config = dict(
    qk_norm=False,
    bias='none',
    beta2=0.99,
    warmup_steps=200,
    decay_shape='linear',
    doc_mask=True,
    train_tokens=241900000,
)
Each number is 128 + 32 x the weight over its row's rms, rounded and kept within 0 to 255. Layers, rows and columns count from 0. Numbers have three digits each. The size before them is the row's rms in percent of the matrix's.

# layer 2 MLP gate, 256x192, rms 0.207, rows 39-61, columns 96-191
092:178143065142157115134124127121144086134153153088139091133160162121128158102106074159175128132130147128140173139117055144156053131061142162173168106147090189195111127138164136154151176061097089153102089175113091137183106120096111133141142225069117082093148109121184098169198167134127098138
109:135141097117158186110101110117141068092062127142097145108114144196182195139143127153127122168121117168155140126117151111127192218075154164113128137104164124187115152188137125153158140115110125121076153150116121101123160186123104102175028090120170131161154135139181179134144189089101109148
104:096121131125113140165101145132128162155141047077107099139174139074171070140096153063128071138109133111089202148115128194113148136128142123126076117138108118241082127091159129160098132140119057170133099175165125186123112121129113161146096097138127139147149127146162124175109131093176159136
099:151116120084097141161065122134094169134088127120088116111152194120181158068091135140155103187125105152177125114105087128143144109110167131150180111182094139167165101161108158155120088088077120106096117095090170086120146145133154100146180116159156119064174099118134156121169165105175074122
125:123137090141165124171164123161063157146175125142149176062126150065105123201112154123180196079092112148091114152103146094171118084148109105111119148167073141104180185170079123183150101190143115092108127099125154141111150150110149122097156161147146116120114203087115158134131090126053172134
079:157130080118174113129204122104215134081139165150150115146132086131099109119143127131122115111133100078136134124112099090110151126040138117181081074103113161062107101162128126175124123088120143117163142148146138133116154126125160095140160125139174089155128140146127141098152108120171101118
100:143155094142110114105120119133146092097127211117106134078145097125153129094107132093158144097121203191137139118160104150097111130134114118156151159082125174116141142114103088109095124177130145086077105088125116152145129134177168079165109117103072122131190094085108138160145151097172135162
079:130244060070100019081145079113125101147158154152136111143141104130167145157125094125100084096146118130114102164098142161120136094096140102096172091112135160093089127058140077074060198153164113156179139119112113108116153088121121150102118110168067181134167149150082174136109123154157114145
102:110112065129150070119148141123069076114105138129092135100146146152167211150116154094122140150143162081079175112126117105163120157158088192116107131130163174110175105109084152127199178145088122145176140109137143066119122155181054157149122154125142112094138112127188149184114129104157141155
105:095144190081134128191187138134110131128080133100084186139137161137112137176150167152087141148137178145162127138142111140132152128115109126093148094114088065072135165114125125130110100138115180137104161130120156173110076109121104187123112157161111117127095119072119157120141122142170137133
089:119149124084165138112130077124077069110123132087155115118114118218130105151158159224147140047108154115130169117081139124132113170078150115130140109135160146151086151145152106067098084136152071146129106152107095152101158132117079065158075135177100129029165147138180161157087180069141146159
092:105159097158096108163072179143116091143082130141123084131177097133128201158180108108130116158207148112104136161136093207128091151073118100106135138071146154092152180153166134118115100157180153108133096162182150100203108132168104121109165089122137137139107145091129136138148170148151141067
105:135154116163093124133122169153101096166129146147077097080139133162141087175114136153152137154134171087181129138062108158096129101070129185118155145186099047133170123085159168123115097064102082131138142129098139089084132158145102117153102148151132159121078091101112138092138117093085115133
109:099151104125106151151114148140106135158120197114092165142134156186086115113198166116122162151152160186089162110136109096129165078127138175127124126200111116111104144144127158167143188123228111121117121110078183115129138107143082124177080101144116178054152101128137149118097206085106096147
106:109136060130176147095163136125106112112102112119117135127110069137126134120106069126101115169115054131061196102106194110072168101124139106198084087081152098159134152143091164163140138132111129087155071164165108084055172149134157179168092132150110082060114136150183163142178165137146081185
108:088102145095167154160126112153163107186101135121099113144147076185138127092167125239095119131140123061187104101056082117147160134143156184142152154088106127142114149126130137135103157074155118136146111103146188091117150126074098163118074117156142144110122152094119175086128115178070117118
092:183117136129107136103098177157156158133083132126049132141065123083132122181082108106099120176121122089158110118148069106094138091126132120112166136114136151113161107109119120102150163145097147158095064158118095114100179084100120164134138138127137115153115103159171097091179119102113124158
091:130127099173170142119111149103119120126111182142095085139120117135077091100073150111154101107170082190100089142105141033089112060148120136139168120112092140120085112151146171136106231153157141108121145156104095154148089063058170104135099156127146083140159134115117120102083110149143126104
107:114117158191118161194120087142216133102038118160208135142081160128129161154125155127146111151169153097083131150156157147088163060136130146159135100153123109100111120169142108162118148143103154069192175117111112160140084112120165040130151116117141100149132153090114058139096084110154107144
093:176095133114225131156072113140159107159145143071140121153144143108160184098097101073211147099138139119096121108080184104079103105107105128083116121103095130096091197125142145110110142102188161079140097146124146184166143093158156110143095043106079149154172129098129119170144095110130125094
123:192167112167135157166145123141122110147122137125096171103144100146175131090105141143136143149118188072118164114078117170061076151117099119141183081163133126144104171139116186165164112142118091097118098162120133118136119124147156140137188111146107107069157122145155101121213097132132108134
103:130087140129135112143076159092098057120086124167176171163169046151174184169175154165129157089132118141086127121182173097130113142126137087122226102103148125078094088075137157145076112118129104118160124134102152069041194215161174140091106125100130140133176178133167162144107120166132081108
094:076153143109117097098092125099160115165109137198089109132190124152150160137134124152184164104094159103160139093127105167145097164153111136141170151162044169117057181084132159153164131126120175165076116124120102083168127153093164144160100121102101163071182130105064157086125080078108147112
# layer 2 MLP up, 256x192, rms 0.208, rows 39-61, columns 96-191
092:117125132145116127146147130109170195114101115129136137143126099121105123167098208118094144151142103093123127102102160121100242123173106075055106204089137080065133173106110166113125124144134141105161139078117178091086129100183169128143084078166139175192137145145064194077093112106132107108
113:143103148161140189103123137128089086165146119131139139076115149166078120060105171135116113169131101137125079066190103098108115083137110143148140166185139084100139121090090123172097132114065140098150141132133167222100130134153123101106198084075133104157115191119157166114169149132192077178
107:161114139122121130092131136102105099134132187172133152094080107171112143132156117201111200108127138152189074132163117092152121143137112116125167144125139122023163141163103147092166105132128170089129156087113144046134138138133138085085171150117152121109113127110090121090151143168080080139
109:185137112116127206146068127140124169123100131093133084122145138122152141081118132129134121169132089118131107125108113069141115128126194126161167087206090124132140097138097145164141098105133091135103149108089136060139120193157141108139181087134130112097141140151152143096185143104154078144
120:081121138135176080128129179124092145146123140117175140064103099073104143150186148059167159126138121097138121087112149093153113168070125142139096078118087079110184203149147175110159149127152134123172125099102162110167135145096154130128114088159104133139120105094107102091178086112093201146
101:123122141148155129125091152086094089153105030117064143159136179126123130184145113167145171114124155127158106033086219163109135137134141105100102173120150139161194089161122164138123179162137210129088118131094146132164065133090144118083109158108165110142093106112136136137096131122112141161
104:128117127168154102116119145110139115176084133143110068153151165124129079190117144132164102174148166122139087128104164174075135162170097168121118157113102105127156216130129163151166134119158163108093189071127144167171051102078122134112143132181134133200086108148073135183123091144049147167
080:128012170190158223152117169160139167113073103115142149139116137134107115106126146109149144177109139149148120082169142112153120155166155169159110153132078088154136117164099199218211069109087144117103094109080122146126118147127129098162136152089203078137085047096181068128127155081113130120
102:144165162096125161080138075137148131125164137104151154096116140105099064150139107141165126102087106161158145134116126130094138115110149082141125117174076083144099104090160090132095100142187127140110081128107094160181108128083222141127157101090114130176117132131112110072111164163101095073
101:162080076183156124090077128115166093141178120130162075126119082127159123075108094084157131107127056124084141148122139113106112118147133128144121181144169183144157102140144115121132138115121106100152101134116081109152173130103152090128144101093138109152176135155140078133121145139104138106
089:150103109197146145155126138186210190114122121162022135108129156111174139086087119115145091168149103149170081114140145155122168075132102103194096089119091124079113100100122197147197129152120168086113147126113157120172096162086146179093192109096108096125119068097089088151135128138128092142
097:095149114147071133084059163139127117141118145114123088117140140105119196149154129130134113119223156136130134083062116181155106152112099158081151220079106156093146150187113103138108134151180125120164101149212153140211083100121080117115166092114156119130115175114152134152141146163165135102
109:067109100164128126091203105098174136151136112093155131155112079152179127071105143127117112094129095096166141101103157145169180149081085157158086113140091121120096158116135151081176166124152191102131159096165128101159071125101114164085084076110144140166111120174113080172137129114141134122
113:085154127144128132136133151166108124115110190144083178168151120181090110133191142128102144153156152182067141109131124116137165094103156163116128147199092150095074123135122152164126193123174120115094136101097151143173173103154086158172066087112102182072155074116145151128127169089130076137
103:145134139153172098081116150126084113148100109102130132128137101121165156159121074080134071145121079138083177117095194089057146100117183145173118124061116126122087144110116180144127131175133146118121072156163095137033146154174163173127089134133076070097131109200179127155128130129146088183
105:164095124214153054088132092128083114093202104155148135117086150082152176175101163012155133134101105192084135144181166085127109131117102112127124118187167108105114123136120132109157072162132107121112160142077085157134108138153126146115185182070114120174144111160090071163134124129184159137
089:162149149123124125108081195159160126138080138152051149133090127062178136193061099102100124188126081098159131129098078135103144117092138128109167122093125170112157141101146108123115179117097139164077064157107070108104172093093144179123130157127153131160146073159151114115172097100122134144
090:155119122179215132139102146101121107131117164158128081123124115140085072125098157105163096096162085185095101130107159035107096063146105136150175127129110148125117133180170183131082222156140115139124144142098094146161083061073199108122094158130177076126185130122097125120082129132131123101
104:157079182148134108158132092110183152129080104135228117128120165111096128116140078120162129129171115099142138146176138168061158068111108122157118116161130115162172132146146123204144145119123152084179116124118124164192069132094215061100137140128151100112076159091116076172103072118121136116
090:140162086176184116113164111112069101101198143107091091137094149109117102161081129078129164133127089198114169120108139159112103080124178098142127101122088136161103116074147133140093138143176179139128102140141115109104084147169130110178106091084081133073139068143102093143090060120153118144
122:088084118113116095130084149139140162133141103140176108163070156079085108168154110088125106119106060166150107130176119086204186093129135136091054159108114129100167097146125078114111165153115139172137150124135127142135129114099105111142067156103173121189096137111112170125017132098128149113
100:130080123100097119146072152080110116118088149189188146149168068125160149151153181178122160086146120151122101127138203111128110158131136074107199103096133126100081070080143171114119128090137101113167092140080108056062208192171175099078102116126140124130158168169171122140122136160119076114
095:181098135152123165159151147145091138113146141047169137144105141089103107123118129094077090134164085128100122187145153111114161108117132120110105116112213094134189080185114111118102140137130080094190146138157124147095123108174103102090148161135151102178053136155202099158116167182142106149
# layer 2 MLP down (transposed), 256x192, rms 0.19, rows 39-60, columns 96-191
093:110135078150065120128107107125168145063100109162102129128122050189067080152146108094195108119129106116161166129187087117147102136096165129181123150165106136159135087158100138110101160170113131081138127127076134161112119095097106083120118157161214157094142154112144134125137097090137184123
114:087127080041151154088130105142136142134171201123100228120129140149151129079084156129105090148085115167178094137140180135117138123139137212154172135098176131156134098166124111151179124117157127103149128089120119118091133126090044152107110084132187071198087187078156190163120150113115140170
105:128137085081119153132133084088173086139087142133181090092125107118081188106149107198144208118153130138122120109151128142171094031113149087132152113099079151074171104146100083146129089106104166123157145119149150098134098112119173103122161189136155149137142094108108105092113118103092052129
113:146163068120055132128073098127091129089155148151152100142154088117151106128147136103138129191134131180108094090102141086119129107134142107146123107115106122154182154145133170180180119163097112105161085131053150088102172102116092091189163147128114115095167152151164135083132160097160069088
117:136166113135109077180130140121167116131180164123098124182096141132127118152197069118130121123112121150126175160150188144160138113109154108148099117117144109155132130125071098152128119146118136180193085099111085101120137197114107082117142213119135174119183147127109191110159130151103199064
093:061125084142119158100096125115130138136180135145125169155122162093192122095135147141117116157146136125165122146089183136132150146086148105047104151115107140160172089072125153119101128082138129153118131122061088161127106089145158180103109112181089097156156143164105131137117173200147116142
120:139144152179179103065115114154171162172130116167173101128154130098152120076169100170141099149126076098135131071123145132094076169097180166101140130120144155146089108122115092138133149113190105116107107165146083109085150064049132136096145155074143098085149120168163116160088148169170132141
092:186134147207098131116149103128205153105138120133145210199071187127145129123138130125110159167138121095079129158169180115191069148122118113150173099123102155090127100108130126174110133152093118151070142080079166166142102141129139125096076154163117072140107130138109102065136142103098150119
101:147109156064095073127122092076154163135144137107110131085107145174128169105128121165113139144156095112093107148121137083182156159108106127135094150147107109091155123143171195172182193136084135135140184081096118105143124144152119070187161137136156120097105159083106080142126116118099146173
100:174148127083181092128086134092181090103070119153168164146149111120116165150114163156065144182045113177130119103094191106079163175166123119167122162109135136182179153135107166145159092131191120141098144071141095136100158113125115118118134106098176191085139182095114092158168110146197133072
088:174139065063129106156190152108105141131110141162110191057140167165051110088174101105058123128126071112160126114090209181136089137077098104101107095124108108143125196125111163119109147165130119144157116104115161150168146176154080086137093114121135129126095143170156109087156135108055174155
100:196130175147150128122165073127078103104158087121090156131088107099169139147119134107098124093112107048124104141137119077114117117134146133199134145157117118203147112153111087123162163138100107145106136086063171117106130101166171136180097125149067139146103088120111110127082071071086149062
106:153148209181161131167109155146066151096132120111126115077168120115198142132160121204169123142199133155133119179133077093128128150139187109125144171163094111087171097160113115152118091118153105164154111149110125125145117092128123104154154096145081142100118094121120155074123118108124103145
100:128125154174122129159080083090101138167158177130067196134098160162135086123187078147127145146136086090116153141160105136088137112118087133111148136146137087131101146109127133133109176083211145148144120097101142109150086053138065101134084092112079133132160113118105171149117174070183132159
095:066167162143150129123213121173113104198108080117145084111145107158135166124122094131148121149156093124102224068122106103126125129122088146098143145125104115155146084133132183187098091167153077157157086130141094140128155112110132177087085073159142138099152129176204099124108118139188172081
106:158114094072112144094081137161115098106046127081116054136163113134155109079092110152135170177083200102128179115180134102108126121184104147166074102137097158148109121170108108108125126105120206156156107083104160139185086120148134143165159125137162095108140154145141149138134117070170161089
090:131166135144152148130141051121135153145153101100149148119178103182169120114154075067162109156152185168093117134122127140111191162114128108171108095136144119087165133163107183151093093133211131122151175096110120072164130208149051075102174093169106151167113131100137072144129134160138096142
094:114135193153165151145131067114069097146077140150147133165097138136182095144113088112112160105149147175105174123186135140142117131139102224091124126112148126146132122129189133154125161145142124136141096141114170113144131075085156153130106163132141121103117067180061128121141175140118107147
100:088119121109191114104105138128077104070166107154121081099104136131132062129131173096145130114131155101130080163154116150127077120162068101114122172199097061124165068096144138094156120121103169106125164152127141144116136125131149182119152085113094203134129162116116147109122146129119186113
089:122121150123151154133132157131106133146153168161121086213113170095151061157160163115151182144150168151109120173160146171114076139141127128130132121127157077111164151109104203108142155099157111099175115157179147139121124146113146105128101072092088130059118106112085100052111086086103123157
111:128095135115127147106211144138162122146157112131091120110109083159120129108176155184084144097201118142049094128126178160104053181134163101129173064151140125086104111171138190185077125148132101173148066103145143181128123142126141158112157111110170151115109135115120093119167161073121095094
098:106135119187142098141139126203192191153165172165100145082136213121105085121110148155128148121116154122113130161130093120147093163133153116132169133149126182111062114155099146157146108125152159104112105168108090136125101147186087098136091162121145166083115127122087097089130169089105127117